From a checkpoint of a small transformer trained on Wikipedia.
Size: 13 layers, width 640, 10 heads of 64, MLP 2560 tanh GELU, 91.5M parameters.
Training: a variant of SOAP for these matrices, 726M tokens, 2768 steps.
Each number is 500 + 25 x the weight over its row's rms, rounded and kept within 0 to 999. Layers, rows and columns count from 0. Numbers have three digits each. The size before them is the row's rms in percent of the matrix's.

# down: layer 10 MLP down (transposed), 2560x640, rms 0.053, rows 1300-1324, columns 0-127
# up: layer 10 MLP up, 2560x640, rms 0.0509, rows 1301-1324, columns 0-127
down1300 096:523468487482500503508494485470476523545517546488462512519461516504507521504471525531482471443490523455497490495530519491491505474506514516494492522484496528470481503512490481494496486483501476484484507471534476501506486485488479502470509531539494476487463490521529434474476535480470500513524497500478490507545514502537484514486474481499485518477506520535438484478479428511428483492477
up1301 098:471497496476507479495517499502514517483505463499515471480485518522503480505536490543543561493511501527509458482486543520540504502510506511485471495503520478543517483534499484532488504522514465512518488467521516478477477525492522527547454512465499513460521485530527484477513458472477515493494507495481483516486536495518483483511490516481512503504502561513541547481484442471497484486501
down1301 086:500472519525491482477497507517489505472471493511471513487519513506517525517496521469481474499535519486499513504484491481495521485518540499522541497501508528482471498507517523535468511562469523538510532502520537502499474506524490483483510508498536468501463489478511433530491520483491482488553525503497489484508535514494440502484546515488491532488429515491506540504468497492487475484506
up1302 094:499484532559522501529530493459525518509531474489480484475497468544482505490518449507508514548507508473513457517460510515502486503555454480519499488511434511456556489530499505496498497479473450508453486497489509485509460476514542500500478494504532542519503488474539507494460574501484507471519462458529549545488468483503505468515481477507478527493510488519476501480440487502501515482533
down1302 091:491516484501514480454476477486500466505519514462504508495527541496525530527472491480488459510487492526474536488483474478494445531486493492520497498528499503518481457481520510504476481510497481486498519519519543494523540533504512485468475482500488464493502506461505511481508476498506510446498530452570509499489491485480502547519550483540483520460518493486499582465518447496482493534482
up1303 100:477499524505490530496519493477560500521507492526528557514507471469465455505547505480518507489528488443476469487509481486515537525535476491487500502462550498493513508497505453506506500546480497501471496458533531475520431503527483522488465502477497490521486506495481488528491462504485459502502481542511528517522497508513541472515481500515484462435504489496487456508499510486480495547514
down1303 108:456498489471511506462511510503476429507515513508510482525447494481532529512501508519494482506481484504496556486517528544519540508493506495507458487492464498502487508525446511496515496482503500498451509500540424481505470533538542465512462494522462520530497501491483532535476508450526489479487484496521476499526539486502501476507482489503522490514496494485458462509498507487526486481463
up1304 099:522485472519505502497497451490516499491524489500516490514462504469475501525514503472514466528492479489499520475558505504481532512513473493473492486546503471474478513491502484481540478461473491519487521492513465513465489534519477454526490490432514505522489516464561478480519529540495473472487549431497498528544502494545504537514474494535523507503507500467517502495467488521449524550494
down1304 093:495496518474518540518527551497517517495491481511504563500497543544493538513482503525470461497500484435477545496549545466494497489500455505533452482457483482489507536507503529504491486476471463503492508484528494500523477518475490496536454519527456463486523457487520489499525480506506489531520538536496487525510491525432478494487511463524486512481500426525475484466481504538480456518491
up1305 098:510441506518511508504500520489520498480473523520492491503477493495468510496523510481457507543512510496534522506513467494502548504471524517534500519407498523529510484506477479490507480518546475492495495521432509506515513491516490526454498488490544491490470510492491451525484509535506476451578556472551509504479520446481515502468512511472485534485495529522486523513504465539525493536495
down1305 093:491545485514515508477489465515484500488507475470520467533520519499501520476516497522484472507496502508514531513488465483458530506488468551541525479515513482548516493475498491522507533489491463497502496484496511499493500501476507480479469505465529521498518533475479499566527490524484484504502483477500480495505529489524521509473494504495494494505507513508532503578532492465502510509542
up1306 101:495510484515466527563502481501534503483525504467503478485495528518464460493504495483499537479542508524521489502505475454472476528562470521490513515521466532474498457452481476514528501516507488460478540497503475548453451506503501509505534522532444495450467520523494512477515471490518532511487519484470475477511507481493510513533469486458518473531496450542458481506529497489512515525466
down1306 102:504536492511476497483472429470469500468474507512521498495498487508536510530486489474516472540488498459527544547522512476488483432542479481495507462509512527518476478507472471484458543493460476490491500501462486521491474472475521501504471464554492482493529519487535481491507473479522463474500540505547484489515512484547499506532524491488510498491472493514533468518493500506511460524485
up1307 096:507501502521473534503528468462486492470473500492513510511521522504491529519502516485520492488478489494504509520504483507488492468487509525509464476509523546511502465530534525524474475494522487500495509492536489504534517507519528518476490476542487477545478507487529554466487502484472465529456503497526474502499463541502504541496505478505489490526429519493498515497465479507469464514482
down1307 099:478502476518529554476489482475511502489443510547512487447510558545505499465464460488477501478498501489542496510494544544507457519492471467484557500504515511502522513524505515513508501452463490499471514497455486483485532500472496550485514543524456519534493530535516493478488481506506476492523463480504486522517463509493509496490497537461494537501504499484502485531458512486478481502479
up1308 106:486526530492493491542536542500516485508488496497502480468520444481507517487493505478469514541458537518493449481469518497520522525533496470519541506502517483550491554524474478495500450530517517495469518463506487533568493531529505506470517441516489501516505549499470513518472454507506473486501533473509562462489523467485486487484507472467483508522474542528511460514544483487532445510514
down1308 089:496500501456481476476506465486507448526523497460542489480479502509487514509482528533524475519456519504512483500492505500499524492505509493468502481522452484445471493510499524477462461524456461474502500493496512486493516485488531477488500478481477514505501509495477513528470520466518525505490488512494490482469498532442455525490491487488527517465464476508493522496444507494520483476576
up1309 096:513501509493467552535518500492541466484512488484503521480476471531432482484559541528495504511510457499476448494486482484524497490495467465509495492503504506519507517499476494493492521488497517503483488493499507519490477438536456499473447485456503523521482479508440487553505480460535511482529494464485498517472507499487541462506461477513487502504496511463485502498553526503477537520496
down1309 106:505504465495524503533509505546518478496467510510464509496496502496523523509431509471479533502517495520502495487528495540496576522531504503533470500470524540462536486488502486493481495448464549498486497493504467482501481548501487463499506487466514456497482546517561505499563536502527546507484514500465494489513541518512483476507492457510508532530506488511525519470451526518500473545526
up1310 100:512517490501509442508481531475470546480454469522504511493493468496488518489482510487522525477517506480477522472497482515522461502486481544522495541487555487522504486491502469448455529517492484482489514515507469516476525519535497541485500480443511499511514458482479448489503470454532498516514496490554535491516489520505467515522484509542490497493559508525507536477502500529492477501498
down1310 094:479518538468512463525480498481507458512499486466499525512526493473479491525488441495492460493471509516465510462517507511514509480476489485497487478477455502464509515514494455483435486416522426466532573489491478517527537461479462510536501495520509504464535505472520502479466479455484477482530487517499436499512522531501478561471451499519488432474497510501521524523483479500473499483503
up1311 095:485504483522471518516534451492520502527511519496491462465502467495509497504536527464510483534550502497491516476432499542472460465474497516544487536462485517491507517489492507480484527502522487543536489519470479508460518497484533488494478500534466561502460498473534501490518498524476514479486495507450508491504496466507468505488525525548474539545499465474465466495500487495508520493511
down1311 078:524536496437496479547485515497497501520477495514490474510477521498497542481503486484499458527511484482528495538514488471504517485467515493505493489525460488512508545555480519499478526491512480509547506503509465481500494541463511512527481517466456500482501482476528476498491492477473471468507471481510516519510476493508512472493493491465488550491507551481493491480499476521470482504446
up1312 097:484503513476490488473424481465502497510515472544477510513487542528444506482466492531480506505470533485516533513524493530507495519535484506472497524493510483513497515477475465485434514509530496489541517532489492491501465512499506479474496531492534471448519482471504520551508459520509506497517526485520525508493504522513450533498494517452517502514495459542515554574511498485496556474519
down1312 099:428518533504500450484471496470505516486496528455524517524516543475493490451455530505499496515495480526502455479464481500490485499518504506459490478491459501447515510488471476502528502490527469507512497509457473479496513452472494460479475498497516499557520476477446499530517510487502509486521512500517533460482458478514508520465523459522486497500501517476503548523520504518498497508500
up1313 096:466512501482478489480510505537501486521502521496506491494491484481497480497477531477520508486477485512510468490517507468498547522487532504525475532530516514499519492483475554457476483479519498509526517518445498547485449487498516513508515501502505490527513500525470449504470482532504506519498497522505485508527508478514522505504489490490483467481548466479479484487523514497509523517498
down1313 102:515488505474495541487486513504464526499524504489491548505537505499531553506499527473468466520493494479507548523505493518483530483465485532461516497467493503518510486503481504520534491456521483551471519563516489512474497495499508484470533499523495514502514497529504491482467545511508489520535524500462499476536438485494477485481525484459476512531487455462501529443503476489500518541483
up1314 101:513523461481524526528507492515498445481506528477512498509521483479488509474522482515495514521547485509533478484461533502521547447553550493516506555493464510435496522522458457487497513504477492490496505513494514542486499457504535504534528510489490521502489512499508490518506515509499519502516523551506433528479524486510485509469481525473462470486513480441537498508472502460468454507475
down1314 101:494513533481532489504553523484524504486504476463480489500553493517547470524515552469480493502522501477483514442527528456492431461539475496545533489470539508522483495460517469459510499486530514495500509493507552496486513486525494507519503500516493498511507470479526497529480549457498438492489477511517474519449467517495515498486456478477493545498484532487441473509461486505513482465435
up1315 102:511500554476489498493496459495502480480503498468524535478475523496539532554503517506526467486469487515553495500504473529480489497470465501527509507512529482498519546468444483503453486501434506505489468482498487527523499501496449499497525479469460519427533534468520471477492500470494544527494495471508513522492468516526483498536468457481498493514490463466483501501491541511495496499516
down1315 110:524505493481520488512492531510434462527480515556491470488534505456473564488477508485526482510498490476488459451499477516487527489485462508478566514486517529479498484496481488525523489497523519515513480503545480493512449445469537477521534497526519520478477505526458508511491486512464503522490507498487509505511466448490473528541520517500461482517500535471460500499500528462487521508522
up1316 102:522500482536504521555454445506533481503493450529510500517518515499554497459480494463516486519530465527516462533529502510522462452467470470466480493466493530465491559483543504520470497471475522518493555481533528507495523471502488517488505497517473507534492495524497463516508502493481546482487527526540466547512525535542474525479530488541472498504471483509505523447483499532439544472493
down1316 099:491520471474513484499494489525478495488557505515503501506464492500520475511461507459545529486505490497473490528520542543511488469484508488515468526490487496496529540481528498507472518486493493440524500514510518503511480472511501471500524456541484510505477495499519487446478462469453486511536459507547484529484514504493490488489473505499511528478447491459464523487477489492505523484503
up1317 090:497492497491498526511553517493511457469500512529525523554482508501475505479498516540516524502487485466503546496431533527489441534527473511494514504497463471520481512518509501490529468528519546490539523496476458504486524511500510507461504491485500470488467473492499519532535486479457479485467493537482504494516454511500541544515459460425500521514466558484519498491499479536470515515545
down1317 091:483520518491490525498464501506499500507509508490517502538474526459515513490454455469483512536496502488525504489472532538474510500483480476436538467502459506495521516504477481497508514536478530484536499485509504524517533527435501459486501506505490521523525478536477514525486474533480465470517482510524501505484496482492471455484490492521505484473503478512485510468521515518453487488492
up1318 103:520468489538523478465515533519492501489459521528513515531508485510511503475540500454516452505462525493479484475479463492506444500508497496514507503488487507509511505526479470537523490499491490469549505468494562498545505523530497525487482462516496488460453486515541489530485506494513505461496533537490500521530488434517525479462518511484554468490538497513484476525525486485493511538498
down1318 103:519485509441536548482512496503490501489566497501533512487478505498511500501506525516494556507529486535477448497533469469453505507443538532457515513507491531547530507474474465481495481484496497472491448509509472492506487523480487478504479504457498502499535498506471503552516497451491499472475491548506506475505496476505479511526552488516505511489471536471509456534508456513471517524571
up1319 096:461478468506479476462467500476481501473499475495491480477512498478536499504501488513516520505521500494466515441519523490494481489512494495482517498495496534493458471456469512539522497512484493449467512491512500476521512478482479498497492535485506494512490477508492508538475534460466493500541546534526478497535523478497507500473520480531529517466470526516506478518474498471488521474510
down1319 107:500440497471469481475501495522469511508479554473512470544473474481508523488480517475475533509498496502499489456478472509526499469486510445537505488477477521489495470481504482515474508500475548506500484509559514494505500463477465506506461464507496519478523477468473504528523494469473480531526492465498481528493490506468467465486501489464467545479500509501506533501531520484501516472496
up1320 098:514503529485492467535517515509471540520482491493478520504488511532522463505471519526482499532474527503467519536470501535537493469437438481464506497524447522501516487470519501515499539430454480504506523501511483533528513535524491527494533450506522467540495513468494503508497504468556480482514505488516513469495473499485483503436485512504517520467542506570550493493468518523465482499514
down1320 100:526529496508521486470507541493534510519504508483489540491477475481444520498497470528529475472538483468506508553477479480504488478515547518497466487462501533525490519515470530524511516442505516504516489525547477485497486497485477473511483552539493506514459483497506506525539496488512512525532463513488514477445533455485476468519486513464492491506477482494462514547522485508470485502502
up1321 106:526510475467502521502521525532480510518525510542500516513502492502503496495550506546543497498480533486551517543495472482507492499485479516509506456555441507508543506552488550516489462459522464470466507461486516536529460475502520517536492468532527469511490499537508499497519474511530488503503475562494540498491436502492496505461504513488500513520498455511497510489522498463464464500504
down1321 099:551503485442508459474503506488513494530502548475468494499561503501537527523526503504506510489499518488543487513530523479521456488523583502484553514517524512482473504533527478507506526460480503504509496534555504494496463510523488478497493509457510543532491498507519515519491502504508492475498513480502457447471450472505465480504467494503478490478549526507512503470442481505530522515461
up1322 104:492493561556573507523461525496532498512520459536521502485526451512484503544490507456481535504473494549496485493531527512517491526492473531537543490503466546492459458494496479507436508466517499537484493466475512482514477471517524536501486560550494500489508491518518497490531498525494501485496523560544484491475505510525552515513476511487522519511520462514535496495480476535525471495522
down1322 104:441487478513490497490485509533505510487478517496534510471486470513505492541497469524525530485489515500499520520573508530500497481521497518450526476507514501509471483483504479513482525517476487437535522567505523468517473511470550498462453502503483464509515503473481467482486508497462502537537509521475492512510463489506531512520511531508531536476491432519487498481460548486522522507504
up1323 102:516461507501475513488456503504523485492505504499508452503507483477476495495471471496498513495540498482530468462480465463505500477514509513489523477525501475512473509442531514501492523472514496506469508471508501485543510488501475517506502493460492477487505535520523503528463516470473479480521505467469500466496516465504493520495473547489487468545485537474441506516441521456522493500536
down1323 101:502538478491511544470458501486455474516461510479493476476532461517477541448532499491497463522502484529475536493506512467468517487458469520544517489531484487506541530443478493538472496496515512469470520517487490503518500506495561503481510509438482513487529486459483525494522465506481457492535520485550453525535543510525513533460508530496501467485537541517521456447551505508519480543455
up1324 097:519519494465495502496513491482495492500542507474511441486486546462469501498545518474500470497500521503481475484490521508501523496454534495484489509475487527494503470524509501491490526491468521506478481454451474496483503546484505508508486447494484490502536497520502485479478522485491537494465486508500481502468508457488529504525536485526472467537497516541515499475466488485438493504539
down1324 096:538471514442489491507435538507468490507550547488487488481459512513491479477444465509490487492491521504490471518496482453537525495550505469516494528473498488513492472501487517513520469424516528464461489498471508518493491486481501460465454483516527469504529466484486518508530461483500495505499483505490496507515471489497512522491473525493524471497474515527534486485510508518480499503453